Weights of a small transformer language model.
Size: 18 layers, width 576, 9 heads of 64, MLP 2304 squared ReLU, vocabulary 8192, 81.1M parameters.
Architecture: RMSNorm before each block, rotary positions, no biases in attention or MLP, untied embeddings, learned residual scales, capped logits.
Training: a variant of Adam for these matrices, 907M tokens, 6919 steps.
Each number is 500 + 50 x the weight over its row's rms, rounded and kept within 0 to 999. Layers, rows and columns count from 0. Numbers have three digits each. The size before them is the row's rms in percent of the matrix's.

# up: layer 9 MLP up, 2304x576, rms 0.0523, rows 694-762, columns 0-95
# down: layer 9 MLP down (transposed), 2304x576, rms 0.0483, rows 694-762, columns 0-95
up694 110:552465463555464491554512449439515496426554464477618525379521504516465587515547489523513465485458519449483459478542472489415494480509541613504494560399571491484541496450547532482453596404535528471461544494477558493486504507517480484486499475473486569486527470441522427480600542484477512460
down694 112:553490517414561549386514461480499518388410437464571593525574473508453471548540451556485514583519570459487556503549521486522524506506512468497430581607438428480583564502520504460507432449568509516510505546465519545468450471570588534511497447565569551579541492442512488549584570527448510497
up695 105:443533510476505572507514387463490489428421465533568431514485493494492508483574561519470406502457503486536565457501554597582464482504458550461586480537534489509491491464427449464526665509455565541456450551516516438541557436447553576556478484466444425415514521536513481497458451487474519523
down695 107:440584452445504414481578554351484553478516460481543498548534561579619512486460511511532513484450545486501447452427527467520497425491492604479543509490565476392514490463468523454510557556578458357527464473455530403595458490454477535473609460490462369536528561570483543455602549525463522536
up696 099:534444487414595564533494530448497547438553588564556478535537477480469567513521528453538517486520531576455458406594438467582472481423472499521513545453496542431531463521358557481481477494473504407491396433504502486546532482548462426496497571510503469538434465541511578455529522517439538481
down696 095:496540492595459527520431494531554487569559480582499500527515491579542551524457520529575505488462467505423477504602466492530458528459600493479536480532434519555456402525507450491472501447521479518613515462517424482617533523377483558482551535448431476548491459488504501437481478555545481508
up697 095:480556455483491532554540480459455462459542420523441491405584452542502553460543521467526479439441530453471567509560477544531566611483483540501566623544502473521531535514453459440550527540500473467488543496452492519541445504479483541567443515403480591446535517507554501531577505515463591552
down697 098:437475474511467562430405417479472578464484574540540584510504467508571492510470516527521493387457569504468581551537505471544579490396430494487479506488505565447487542512526507548582474504517524509454510408512443545443548472458426520490420583492553466549458548541509459544556593513506510491
up698 086:487533520480467464469418417527525495501439528536533436423517567530485468462516495508551421558491535524544475557550462568501475489574391501528523550448463451467497463480572469505544492455632504423504570434532571449501489473438572495545473482462443534593480443576541456483472484531496533603
down698 086:493511493464536558474611478492479433536503390469444564482544395492420515522544484464513537491560477508536535479420552469512503589531479509525499537521533499487474527475457545591457527540394448486620476555410534588516476415539540488537530425520610486382451616492409495571573538528503497477
up699 098:518540543513558425439503395548504583507529508485492347475576504523467514519496519397436497554493545449552527453471404506503592568515435575447541434620636564498512486483530491488508445525445525501469429520463468561441626442485523385567518535594507544494469539500485542499547435572419530519
down699 099:568471480504513372466546438443508501450456499452483473539467468585543536528517456479482496545473510418504488479468489578447503536483553513422572477611517495506545578510461472589488465637484442560491521614441535547536451558565469470405521440514565559598468433476489489433567490496521515506
up700 097:573465449509484535466499498450466482537472453446511487388486495577399531513547604463504431550470506502474480484550556522488515475527475518565498454428481514481548543514466566495443495508469582479440547506462469501408466488447539576452477494564572461476507433562508530568524574538497360544
down700 098:539489547521506427449517549519487438496524469508571420467427524537516497411465436466478497459505443546567525530455481479395540467407438538421625512494513500461533462548427510434510462561542483485463544478499473596538434450482427441447511542504513454511504425456469528479544582458469385425
up701 107:599569552492530569606481532495355420464499509459460528488516515510438482563536520553444512517492495490376465510497577525543513544487485461462460525594604498527446471495499590516543555435531432453523551523438485536513591429577492559441552491485481556607524558536539498487559422544506517494
down701 107:503490408407416472496488530566526467511512551513427502483497505590493540533518515442413526489533520530568489499531533527515504489491493527458533483543550570496569390538509499547518395478513580448442485479532514563494474428502505541456494559528439542476530431410462489574405490549494463524
up702 093:454529592502536460556553476538484491428442440557466545601488436544542491416549521462510461481481544574507556381474512487402506467550538484352456471426497522495499559468438493478482535468556583460517535471485552502498510508550622358535530545528431469458533500444556493551530503539554564461
down702 094:551472536518617503453458460497509491514477533485521467548468470581497547595486495530473454497570522405531458532483529424537560497507558545555471507343468521610487510577522495524552462533492609474514551414482498461554402527423459425483464536434415532468557517459631492439429414427542531543
up703 104:514521570416484531528563489506456403533459457532504458587564480529414463457447503466513435511573563513501490573580585493567552570439491553584527533528504588528531515511421480485571526466460530520534465555468583606414447522467538491535546485598438544555508553512413535484507512535546457452
down703 103:514458589449507476574558447516487464501496539526429547542544461616451479490441511593442526540447503546506542518586462511498431480489429451504509622601523550567438546512456460446574504517455582561528512604515501588494489542480545542540535520519584467587558596463546524454502578480464456520
up704 106:482564578433577498518537478459435485384526572477497552460537552563442534545471477450493511435494527477479515465524551521518529498501506429481529513513454630577439536444425546491544528518480514439512466544528485401516464536491500431446534501575511546514463438536499524534519583529527492499
down704 106:547548563547606511429562499522433594565516592508431597526578482471557609547490525605416545435439431572489507564430540469420586383496599517526454547514504550367529554545536512479521417410559447429520517478526410390526483596456469488493470431496496511482421523498517486475514485460494521471
up705 098:460482510533542495490449406556563467548526496522601474491559588441456534486501489511528455528429498546487412441549483533490515539424491543516495467465524484513437595516597443504584524528536436462534548508414514550430518492534499454460496464523521549446518447551515500516574543579479435507
down705 101:568495561553523478486545516522471507423436565452502596460459463428506565441495483494440565527443532442582502492533500460543548511429505592495395551535489450572503443466447469502562526500507446492530447511498598445523484455558474510495471486490491406527458522565496379446558490543551445495
up706 100:455573542565526507577463458496535505480501465547519463501499505571482409561543448516523479526469560450498532466594500405447475521510464559584583483477478430500528489511478568479398529476439484401508514426418441481494469456467527610497498515569505454493532414519493584497569482571514537471
down706 096:474436520523409443569534491532536548442504560551526392539516457417574480544492439505529437491559490501475470568485477526475543426526537499482537428448391486547434510525497501551530446523526500568441531578435511562579518539509477520485418389485417525476551497461521489523515462400506485520
up707 102:489548471532527488607555470513520437556476430479483537502571488497509487517496514504556541521488528452482565556565434509460550550386478480437603560441506647512594499433453522527471604406470441543551468438478551425459557478553575530566488466474498492570418475474577553506538475426557474514
down707 097:482525538455479417520461486522526487482597540509539614501509511450515459472483475539553589510524549551539512461450397553504506491533534538401481602441481493441523513460498553448462569469484445471504511455572540550444583480491480526535527452500449459455566469600488508447531440581478453487
up708 102:482584476507498434470497479534386540558515481541475503574601423479505562504469536482502518585549542515511524488448506522462422501510539584437446562540450474510491540531549529530530563502438572532461491545483512586457574413527526454542556435486547551504502409474506548504511533508483449549
down708 105:477468519461466442497446447431402541505491418521498478555493464526559495536482572409380516433580460537495524566588436516499543533458494543492531641462517433571426451535528490486429491592517552581581543457552563491504521578480460406463464505524531603497508462454488386419442552524579584525
up709 102:518435590507566455483462480552548403572483556498479536557543534537590478552472569481482504583552488475497425482509424472484573505478503541456452457565498544447500491453474603452449496486464502526508436415418549454379465472529589513538447435542530507530479434492523472554560493459500500548
down709 108:457377427564509517459480494478578445547425506506455517395461475604485437476427545532513508444512466552574459414612474433458522433524611513497461454521435530473503542615515550475456504460458532455532523579505593426381459514518588501514533454519542577509430573514400390442598517520492597535
up710 097:563639596499509586505498475556525499573470519541463463526456505576490551561518436481512552542479545449456507504557569464519579535632493534501539529544471535461525576526457563513535591482549524438526557529457514560442469412445501466417538521496538550506424467505568520559505523497449505481
down710 093:493553498477549474401563510523574529569476439551590465521452568502540505566494473458457486446514544498438546515504444447501576509521451492414596518479462387534505503488472493505544541512558556553446505540496524507487483579439493505502573547417475580500555529464510516470432461421451511490
up711 099:565509529500497504495495441400462430486548529500447518456551549529532559511604461455459519567501516515558446567538522488483465518558410435503518528474460534464429532448607520427544587512597393480417437429537476504448543404560505441447520494559465434457477544508454513481490357513377448550
down711 099:492447485505510404485486405537510486542457462544435539517503519523435409545386560539431443611450506530478440444571496553540501539466532505488520555469524515486505551554463456586483497459544535466488498502390530466494565372551564530517427574495451523561588579532561528597455497480515520588
up712 103:537656531542524467488441512474568509436535499459572468490572486465462546513498434468458503547510544474512564498532566481457453497537423499526490508458532510542629620512460490526524641527479585399478545530552484543456421497549570534434518456603517574448530409437536511568467535492415477557
down712 107:480507452542639522539456445522531449468538442491563500447496515441459543474522511540531435552523554498494561443501607568550552536430534465527463527569486447408531494477543532455601442400447468472439418471486475475482544518468470588526549415566446537535445547522463478511458527504531526575
up713 107:458499514440455447538492529484402505512471574545446525520394554573455549487488536460570427489412540396499509495544513464462521473422538540524502646515528539417561522493523569529465476529502535464565522477497495470553505510533545495518423485504517492508561488469567472481530415498463439453
down713 109:493418451489549455520564518448445553462550549524478626494466425539548408529539450544597582480470525551546384485557598438455431529465428427479482610447523530434393431407511548418512563547445519457527492573448519448425511489404490478507573539484516509483580570436487503449534455412501511606
up714 107:571505427477590474575507551481472491497609389503462544418518469488427474510473465443565505456483479595455472556490541526544544473577516457511470550547509598418580484499383484504552552526470497426490462501504549468495517529491505491555553487465476456477466538426430525442558484484584442609
down714 107:348558597497483487485387496445502490421507469539482558444579514554444495470483582464552554460549559499547512536564524536515531458498488578460596496473535490566520528418474539389530597494491470572513513499554482446483554484460478552456530499495484548540514510545571496461502577475508494521
up715 101:562549606511530539427559559483544482513564470561520578430485530404511524518537568390398521536549553479429553494583477486507439565479435494421479456410535493448489489418498535468525534475469543470531551510489472466449411520519520494476483403605569443486433480606491498535448391479468527556
down715 103:547537522519481549605563447539496529476529442463487461519508481509544526520521511527554546561603478390457522550397482467577509429459569469543554498553493533477613446435463516526466535549527452460385526570548554524517424573492453499469558496532549510524493381530533547456614517528476449426
up716 108:457500528505504458531495567481525478398533494466524523364372426567486604493499505471495392574468490427554592496533559543571485483495532584468520513456503499519487469450530436468528601461537446461466493530510515605517426586515472541423507528569405534556588466554401558461607502421479457496
down716 109:511514464512535604571507525483507534493462436462516593448510482523476482465507430469523469547491529486479497607430425552522492541526432570482473471536527563536601555517526453544563513436512521506436545537515551483466420557566489612479507516428424540433480536561529553500544493496572570600
up717 102:569561508497520477590497430519441548473502539463500533537534536454485524543630534478476499513532515528561523486490569467480529497510431488535457562512530525538443456468581563478494543472516509427525471486495483571507492391564565487531508521502622554454433436499505491504483449610517561518
down717 098:558398553471428504622591515508508545492568513491493513630545420460471447468507525434464476452472424571533559527453559547473461501403527473473501446455488484442503489582544541518422463457539530504459439411499474589522563473605468470586459566473485612451601516497489484510542589392478569486
up718 089:512593516549546458442520512497423476509526422557452518507495547568435546536447487410441467559542587548491566374421469501564516602477531570456605534491531538464552489438459503490526538489463531571471543461506544445526506514433567512579524527536494581504475459583588509572515403439440531585
down718 091:463456448547546444482447487535448545581586504425439534566558473367501489599499405506512589440503478487577464482402439465425524507463500516549524517526430507552510475436483526473488562665509533543533526474465521496485517490442436493466528568541501453569531487504585510485499507483590496416
up719 097:393479500507468493529499540408546546448490509535463405515486454538520545457595509481583599495458577547512504465449524541449513400510451469457572609519533447407521505406584439479505473506557559441474466482478417417565572491495408478454488447551507553574462508518436553492498533539465528601
down719 101:442393571494484418461534504498451489463514497425616517551494418534465502475489560531506563414572512428544447417541509508581495515528520508520546476454461470538555562535518576533501471476421471439420571544438469481412468450525566530520450475461524504536594472479477434444436502523546563483
up720 096:427480450491525493562518542519476507479479506510406529505396447524438474568457499409391434533538497503422481506492515518530599599522495522450584494509557507476554518436497482514620462471381427495559565414514493555460446473454465637493500532495558575433509468501500532474518471555532404571
down720 097:599431510497526506490524376537513462527528525495489535457421631486527482518508587490414446477490469554472556455484483487524533490438489515430501487508463512495457472487550561487503562539466477529512451437479466526435503485497504575468399547469508469415569630504473571431529565468511499528
up721 103:601463525562603520501477422471486481560469466564553558457599463521536453547518494491536432595457430497538527512539440490482506426539499475475574519516586519418475589541501561427433472473505518559527504422504580446508547414542437497478556525597486401433513517518496516572498492510592491466
down721 101:509494554422427501500581519444588566547495469474508558497538566399561451569424435519562448527417538467553440516490495562517520479500544456559457496551553558482563474566616519460496504540643488500465478405459496453543563475420447562539573542522576457529528621590418556551600498508541597439
up722 101:534445517514513459529481550437444416398458572543605425467460478557483487480479509572506461460471530521518450518516591531409473489482433438549528501479594451469423482459418438448549492468510450607494467506503538639512502464563489474500506501513473492547555442439501439556476497502459431489
down722 099:513540451528547570611532543529456468473608479578490484563587505530515462445527449536540511536544425457522504511499518524607425477393482475568435505473440483493533537486476457525544525438481560430506452447463548518563435524488530431601504518518363486477484502532512419492442505442520457535
up723 096:480556553514643532513533422480467499515540503496535550543536525510453468471514463475504417470567522489490515505572465372488486475535447602520472521523481495500484569515628522471460442421535527501422477510431555478503472435541519507536497494443497467531541504443484546532495451476507612412
down723 093:444531537549543513443457564538491576512440533494545543540481484484481585451453578566594522471556506420617510509517586567484433587502492533506524551460476448468623485466499449470563656468499440472467625435489501548401539445498460490454483548438492478512509486466473584488487632526520496541
up724 084:514549550497530455568527572462435393441484457592527443439477514540463508531536485517439453508524545633483462517529464535482549595467496425477490561520564481516459612478396595456560472486601410564530453480531495517410494513511486478453521479482464509554526508389485516489506464504511520586
down724 086:478488503476613562356450462517561620559593441544539561576517451474582452445471494495595550528454521437559606523446499488511514502501535582569536504422402548528499510536516462537469515454471564481472497473470473435455509475458541501557504485468493489515431492493538475503468466511453509404
up725 096:570509472639474490481481508516433517536527450492474500398510545458491471493546581539469513512484462456510509487576529475503556471523571488547548439474512561485600537529470518558521539502494516564519439474439448540477521442501492467473579478529454437540439476523494503538540512529430471429
down725 094:489502449457513479554502526458465535536545478502524599582394426438454430429420458520536579515482476509514513521590526533419584442498484522539549519515508453532570433506474503557418443449484521476499445469524451518523457495456471523484476476543539531470575563586496528496462487555433605413
up726 096:530554583485505568589466522591576479497527449504412448479518616415523439505494473543462518508539542532509489457561583445565622518443475521470627392560476499479498537475494454476505518440454506607529476459473511480502462547564464505428576459451478404468474507523555588516489544540430591466
down726 095:475553437470350488579596452548498454431559519504478539487526500487542602545505537592561572577431498583604437525560517512557551488503517468559456444552412492530568370548537476323430456445517472492563540582584507480464443537484559524514464360474496590519509481441507496493498483482539460456
up727 095:539451445393482426509549471509445525507469464544516486486548467538508518462461584529515425551486466424491485503490558502494529520495457435487597542485516403481521395506515476492455519416549555557491455542466450488454444547520488517577513463444527487524480529502533625518479515491498537513
down727 092:442495461536539558453484417379499521492493506486485557503459544523561593475470510546513569491562521442463546478508541513462463467450540521443496486484507502483470592504488450533543555558449517480523558481506418553425527544573511552527482434517471453480511523519474452506478474485517521533
up728 095:468476472482490480558543488493530479555525547513461378452384493577412462466525534501554562558498555421437447568500464403593507568521497495517456577429562519460516528449574428366436508436357452542533542510482493485576452473462535456535471490528428466418507364658417526495494569512537510536
down728 097:500527511477476389477444541559410508513397538453448473511454543432472396423588455523529498527512450496516499477516490467478403526549485476545360496486499479495459472535464505448544518525468550553520469443524538455535536493505541425470449582405448319507493469570496481473509481492489498485
up729 103:470462601679511531565485523459593378467466457490553480490490565533560470512486548478481558490477593468500615443491592470453556519622540480445470497483550502524438491501452472467473478518404476442456582468509544541534506506524640424472502497628422536453514491592443505459520592462565462470
down729 104:519486493492410511409450501556595477522474503559546512480436508453470442443578494455509534454471490403456538519529506534496543374468550503561463457503547430467466482432479533514409514538433469432474543481536555563503518523508498456513401470528442396522486440564439472478539493556544510472
up730 097:526474595504552555610504478517512489550527521461536509584544520580519553499552490545471558545479513480486444430548509514553568474390541496546553467411508477468486554504482508555506495440555524397547465423400581441438535469457502473546518552522497566487443502480449528458609485511591498503
down730 098:517472518508497474504524539488520478475445433388452494468441522551506538451554501509549560410465464396529521530404447594535525525527456566473489450529522472491518551541536476473530598482496471383515524560541492485473513483558486529455470509485443529482433452462532515520546469501556477389
up731 097:612543446618536487589463402460550530425569580487484473506402511420352475492565554536542490541463575410449512493479539521550505456524471566413563503537471531467495496504487503457489535475554467412430495479497505528487485505569500521522543515524518507418449563463466537466528401468420470484
down731 100:536443567482449516530471546471475512591510488550591433592524489533432465513435455538459537497515537575576445528568501458490498534521581499525615466442518432569532544421450538500526457475559524508468536575475486497511462591539555400445532484520432530474449569593648483433425469512588551499
up732 098:568459513525549546533510495452402470521526504587462551484477545476498442555484578407449472453522459484470546464506447489459547543534506591527498520339551483463478479499516542497541452503518459599457519457459494521593489596477456416570605485445622550450457529468521501471533488496544507489
down732 096:522561461497490384464561494585468400479464422448410465499463465502481489483481428500582461552503514510534546543527622521510546531462454495424536420477518568489504546566548603571572474493457488497427430484491522482442487461452567449446504449454572533492485529499480491499526514483489526581
up733 105:433503494470522558438508505530586507554498454526612541450470479573390400467536527444502400399526480362553510516555493503555583532470459547488513621468550433385444486412565440445510556475532458436444517543504544539496366480606569503501530506448531506499535541540532487525555508442474446477
down733 104:442496469481486429516483461527505464465520541572495548527532478491487477560535533543515458429425515548522432450566529577485501432466531416632382515544451473392521528468614533437441511544495607572394423444512522499528443455522584547564485477431537420515408434500500609466517513468490489420
up734 111:592550491469430550564408534464507502437499522459516524417516445578410491538494481390534476493466501484432526452566448446469462516570527589490508450505474545501536525471466543523513548490571407544463511449524502467484544496523477551539582502495403531542543491546511483563554471459573524472
down734 113:494476510519496433553427506552463463524536478511548540502501505487522338533569482514560527496475595546420442525508632499502566557476466581530535487528567490516565528507464519527491577597490520457550522499531487412510485509520479498455591487572397487514597527528472535408633515567482537420
up735 103:541594529595513504430539474503537524501522446443513505536594454425435460636510505463538451591519474388454513491452608481493502665594549540552483529432422553455513457449507400482565610459507443403511473479509496605471526536507467455491520507598542547520492516435406409544542653504534402467
down735 102:444476449506497514442493406589478497533438556549528476512498439515501552490489478458480407569472485525534537620467561478523579445461534587461460498529505500393454440573488513535536522474487494465563566637577516431552510549506564418438392594469499490567466522543529538501529517557559510516
up736 089:537461561580473515513513531469558523399505525476538513454533430455477436606509488463481477535522527519460488501509644512395408499444479410477520608439430473456379474408489516528548551460444477483482597435453491523473582459612486438442481411549481454402537478449521520499562481508525389552
down736 093:433539462496480506448532476523449446567481552545491412454529350588423508453537510494617443543501526563592614552480535463464509515492445450513428506497493515540511408548535489454556496491475455497453527506309517474478452453513534478526581500554479440470507573571443482546525461390541511504
up737 095:461532531463526560535380518481399489485502393496456465481588471534465506674580500458526507539596498519446511420489508510508441491593568596516466535441530505402542458457359501432501586515440526514410525488554564489460442421534457495429595442517470486560432456594616478539534456490516494493
down737 097:572455512482444489550488380569533537479536515542476610471488530505490498521628523462458521564529481388479514487439669516550477514434508574459484401449543584510447458538518492595505514534536390492536513452470417530420511401419596508505554518474523375517574485491431584495485490581470564477
up738 096:436590487549473585426487602501561507541530434526553448494516445401480463511567455490547464520481663578573518424536506505433500601561572384504587488531453553537556459547497522402582513507549472440460483474457394447485468421540490445536467520511557498502432413532553460431521520415437446497
down738 099:496456499575448459521464518573401542504506446474543515474488487581439549510540511426454560536554494533469526540509514523464391493491558458495505503548447537412477552542454494512407486474494518533452516530487539549534436590487624521517560501548423568478534525461520557546536494491624520541
up739 104:518517510566536443505555545546497551576540545534494499491456529478624483377567487383516515504439506458487528443576443435477504464465448498522553458547536554504543472470488567475488437521485430486450404529474520483429478513576491385505593451501457479530368449549641612479496495546503490463
down739 106:495585482438508480454564470586533520425505489445579462443491456407515388482549522516455444473495458506567448431371484544466455482479563497472566475491494628501580500535478538419431468515509519450565530543538464559513504510529507524532497478481433532435563564519450461409499490461472521496
up740 100:551550441529501571410454641523486358439522459487589380433465478517509494551591439496512566590578466375517535519563528421509546520489411479503561484447486528559510539549518518492482431469519581564503452479468476615483506486414499485466493474612477490531508557538441499562532454572493477440
down740 098:491511486523499423495485473536504537581453532490464569545468470518616450479487502441484499479418524468539545494447546539449491487450425486566479568466390400525447424504488465524521480461510478568449509508480586442473520570454544502506532441537524514578427467526510425447528541588452486524
up741 103:539437569451545545511430528483565490506534540525416465456578541606528523516539450589525477519519501462581427466443456417583557488550434456493489409507474532486574494445552505445479580468446475463540483547566351498500386457554515490416533486534571519541491570483527573539542495514565511477
down741 103:455498492458528457446457440542580524554393538436498562425549528483495368424535546644557564505506503538508512503462471489527541447508530386532438443495515496453520500488455520478515572543478504487470543505597527589367458556570518534539510631499587530515487464506524515501522493458472524509
up742 109:465493504471497555544507564389430505539473445515513525506551506501480558541580487398492512543411546485446468451561526499514485450522503531474463515444551478435522588490577583460439503425494544470512393479571550537382518522419500495502621471634500392466508453518518521518551590517574545476
down742 110:407529481475509499527500460608508481509531524593545522486591509525503501519544507529483488479486541448508443394528495548466450523455507535497519527542567484417482482441520438497493495497487460509532514538531544449495589525593501498477466538635519421511540529529431555484648454489452517482
up743 098:527556500459490533575459480457478515507493502510502501511485522602561444491595527454405500596544563491416544508456544488559537495516454537584534470544522477486428549569466497450518482510500483439486446538460472462436394400496502570573547469514498490490428501496632572594506448554485696506
down743 098:427507489547503464479549510496449542457510433515435499535457497504511452494438460495486462484520381458554592415532608524537486409547482536529478466517544536371420459449534524505516528462595462517515465548477490543500547540486420464498548498525535457465494468473495528485528531467563456405
up744 100:503500458564557472552446524464460494473555461560476409537496541435523494527558416386428486556460446507551488476483499517557549556437424548599553520538520568580432499485518535400508526486501490554511494518559545604541587481512549622482509466482542438444485479519509515426569419550522475528
down744 099:513499549428541445484487523529539395467424511399504442474464486371512558574569471562496459477451468539531504426524580534562521468515538611559475513478500451520491503502459505512486535475466527483466486503496547486477556549516492603525519498534476559497499515424542529453395451447436499581
up745 108:495563502526570522489501474439544485588572471489601441373559444465510464580617409505487540515586585508375560510604446525436564406459402572526523484487447524561586498525481589471489473471527508528530505525517462470523486504495525505381516407499535443422548397553480533511584429566494388591
down745 107:443476491436569510567461529487470456436533520519490536485475481479493478520476458503514548495518448575480582474525556482438607520430509476530586456509419555463443412378545593491498541512524407514598482548481413487468471560462525494428537509529580529441580472558453521536526469513496544478
up746 103:421420494505502419479568536558442488571517502467572501464539492483528523575508546481493450586541501515566530541469557442524523512490495463448488456551507569492561540532483442513516456552537380462416437518405423521341514505435472460525493512609545515444419455441475525542576571574500460478
down746 101:427467511453577522468467504542523501518516479513498512470438486514498510384542515534553496512457476482490488483580404482465480566511491426586482515459501474473496479580474448481557555525494460496522513440526528424563570454489531412442473515441566410496484478423496489559566454411402484527
up747 093:539505498488544483576526536541439444543480428441577428551458515501412505516468432497522484482533462474520519466520531390484576613564497439492498589548497462525504471490490592466520455473556428456454544526444578456431554478435430462503519511488480527488520498508605505456510611465484475424
down747 091:429472517467461464398513400517588487532536533543351558493590522490526518528593535495476496501478549526484475485535589527542419489534571528421505531453469459431523494399522413512494505484492609562557441492489449436560513476563553509500528523513502463504466522433443453510542454487531520590
up748 100:515457479536513501494454491460529583494570568517503456494539531496390528454525513411488552534576441404502542520562474469469533582469439479442618501544502526506540465530459502463498520516445529568554520448501435523525545494422540417552503464479512495534572502614417439490509442546493487462
down748 099:402547480417393519520554415505552496435489529522530449414401468480430441586501538549485480511567535571578411511530551550503503450530433403484458472463532606476486468572407502567457449570579537469483438540489509478500397567515512483448498517546480532525476482538412516579586475509465473428
up749 089:492472614491551466529506470487441368455476473531435547448463529407467626491511494535489555502487464465499518520537447538508563515525467493453537510614612524553502536532512577476527474506431468537487536539568548599489496457578398471502482457494391444536468414456467465613487562430582451507
down749 093:467545471502445441474494541476510596528611497475421494455525503485528365422597555491502549453554524455578479446434537486468552640482500480513464493426456441523540420471448494449477497465509470516507485433477456511520506552580557558437494562495480611473467540562491513364453504453450467490
up750 105:461539568511497555566455472461557392513600499550506568400453542511532571573460424451420481491480550478453534469543574542544531500496512497480582516446533505525455503473489467540434507480494593434591474459485482559520568494506598469485571370533427477515524473489441442553534407478452514471
down750 103:465508355525503569522443525502542365523431443509478481490500533507481397490531480484531457475471555484555398507530452417492387497585540558501530454565404514555587480493541526516562518462624564447600441546525502453553387500483512448547546489578449489474582445462505464414489568446547429501
up751 092:495534500491483487589471451524531453460578507469459496463471507421464533521617556521473435463463513563552446513584482500499504563545454553449546475498489510500520539477501528412535499413538545520492560425486564517489469490408580539509589493545541605529516425473549469524555515488570470406
down751 091:478507521537548583546510506444586475523496545469525515554532499532415499477515491498531579453518504463533471518493494506536452524422414633495447398554504539488448454405547467572617498508521481569501478543435446481491481517580410539487377554535551477461492553640485499481474516543509550493
up752 101:501604560585494574503505595490438507490525490511442419494496529508405478458474468466506515541513526508555439515505504526560562477555491588517431515545536500461607472494488427485472493419514488536410474461472499596491500408589501547481501523456478530433474512520593432477475564442428498520
down752 097:558599497415512420475485557486585525484454525565423380419493539536491476453411423521434456500517502474454380522443487558479538463522457641453565520470549584391441447449487379437456345444537505575447484542461482466501509522498437470443495515407512539415554457416554528497477439550448546420
up753 107:503527492428490575572509529455602390523481478509514515478584534517422521529544498489520490525494495513482543528606454359502541631585532481548644543543492506484441431499522498415548484475456518526586515446523522444475546485512436511588465511527568532486489475549552419539441474575509468482
down753 089:458493505463527439499445438537494565466479428482468530504507516489534499541496571534507494504536569532492514407460494555449486500570521475486456518471450466539539534460529505592567519486543585570441480591527438435522448548489484529531504517495531511491552498532520559469776464469467502505
up754 103:525554446488542534465444407474513505512584571539469464419559528418439502441506543454381535461405524539467513514555634410439483464511470443458502577532525472500506489538526604425502502511404479520534476524521505480529514500512609507578547497617488528537480425461464589474459586498504411462
down754 102:516532419464633476449483487474484511472485531498462480455590502451449434509475494447597594447594453579507441521458412597536484364481421510541419525404469480521488482488590583564430443554473484554444485494432500638524506464454468467500534530535463513525570469506473602469595476602500388455
up755 099:495487525497554454516470403467569506461503447514507487407553618554481507549372585464486513560511519429438515540500483537464503486542534493460554517455559573518585611508529472492534492519456501359529512448521600489563509471520576487485482530543513500436499434571503414465499600515539457501
down755 100:544484534514534415631616444507563519486540481514492461498525445483483568545547426580549472424495564570527452508519572481577475476568495521475530595397456437427531532575595389470513545537522449506464419464512574509543514505554483571509489527517530492531505503483517536555430605465548438455
up756 098:566620472500523455463571418492512527456528565463502422352463510480481482452468555593535457534533461462539459540436527435469539461466543484505485481584469536530499504430503469472556505418522510523496502449519508536544507478461434531493528469528534422530499525434499528475511487434474513551
down756 100:447485475428469413534506487501554510477506362542495550504507501533492437461491491552471486519503506549583492461506474426497531444508468439501524547535511510534531478432434535460500442501485501509484599446578530529431547505566486458546579511547441590500553540519467455566466584555569479510
up757 104:591577471484538528458511508556485543503455501465461482448578545452513405568479443458568493487465473486456460438510655426549453533441556475520561435537546511503467459450480508514478592547477485591509515473533503594530511492600530580542587466504520469535446492525485587604459500456478519515
down757 103:480576500426491456530505516514488515562478492467492471455523555526481467485466481485450448511456516571489550445596526442533418469533558449532459441585486497568444425548444542426482508584490414483458468509516453457526425498482531573498542535537388498505475446518500447635467541462476509402
up758 091:571512494517550488475530482476543556546413545469492444523500489487584434422512582544508522496455505374553595543530464481476512520555519480524488380482589445495513530447450517523430516443428435507455495530519528507495472438514568460461537543521516376581502461519491464460516447476528489504
down758 093:393542555590515472499453444452550518449416522400600481527540572503497460427450527537510545475515491495459555523470566425519577471578550487447482514341453550468562466453438507544505495529553457472540506534584568530591493463516508502475467585537474509520586543459454485463455454594472562418
up759 090:529532516497563554556511447448446480557518474499514456440503401509558521486449480538406501469495491523447514484535563480494511578611564472463496432469531500420429669482455473529513631472453514535471437516450399598513551485479532508487571527583549573524523578556450525631531414550494530542
down759 090:462490457494513503492584502583596467584484522489452513540445509474494540452478509509527434455442435450471546476442378443509424442504521496522477423418496490471530494499586481385476501498529531452502552557496524496531454547548498409434549481439484573483527616467522546531529461509554506461
up760 100:425474543536445485548413557493526454456552548570479500520485492457556508470465457418500479432413530531485517608501537598430539669550493446452516531541550502541498582491561525492652569446502541498471427483504457451421514502440571497439497453451577580580425464546507530444485494527553451587
down760 101:465511483457585512391450371540500517347487485510483444554478559448482464529534478453477437465487514482561454434519503546522519617670434451378407443489433469452456507520488514584517504473509474448412394453466502492531592483440455545471483546445473446533507579471579502444477544541472488502
up761 096:553511490453663534467472568457534499490560549476498572426512492511544453556494472406470493559567611495472556467622463529513502510498544510534465626520548527464594531515621508503502481518472615536549447495420443453515540456488589435535498531600566496414418425469510510485518515498463516494
down761 090:441462557398499496452512525476507500546489581551490415428458494564525517318430444513543503459474493446539526473378501564532450430471568398551465545594499546454527489400603573450586552550511550461500553489481442557537555536512489510455539496480452417469509408609481531534492522569450525506
up762 099:515523520386617543479438421422542495424512466491489430466536493447479523475444551487459405512483560524526532463498486452544539479586450511575505499501563531487426508479523621498437481435464502565527489475507498548443537533511622481447472538472451494453456503465444427374555471538426399611
down762 093:539483574425570514474459440549520489421525465394427552543479477426458421530534534635474468499565514525520458503538512580532475465483467458542516455465468483536588562603478552449550404514561538496509507523505497549516495518501581556457441588570452511609506491500503489430398505493427474448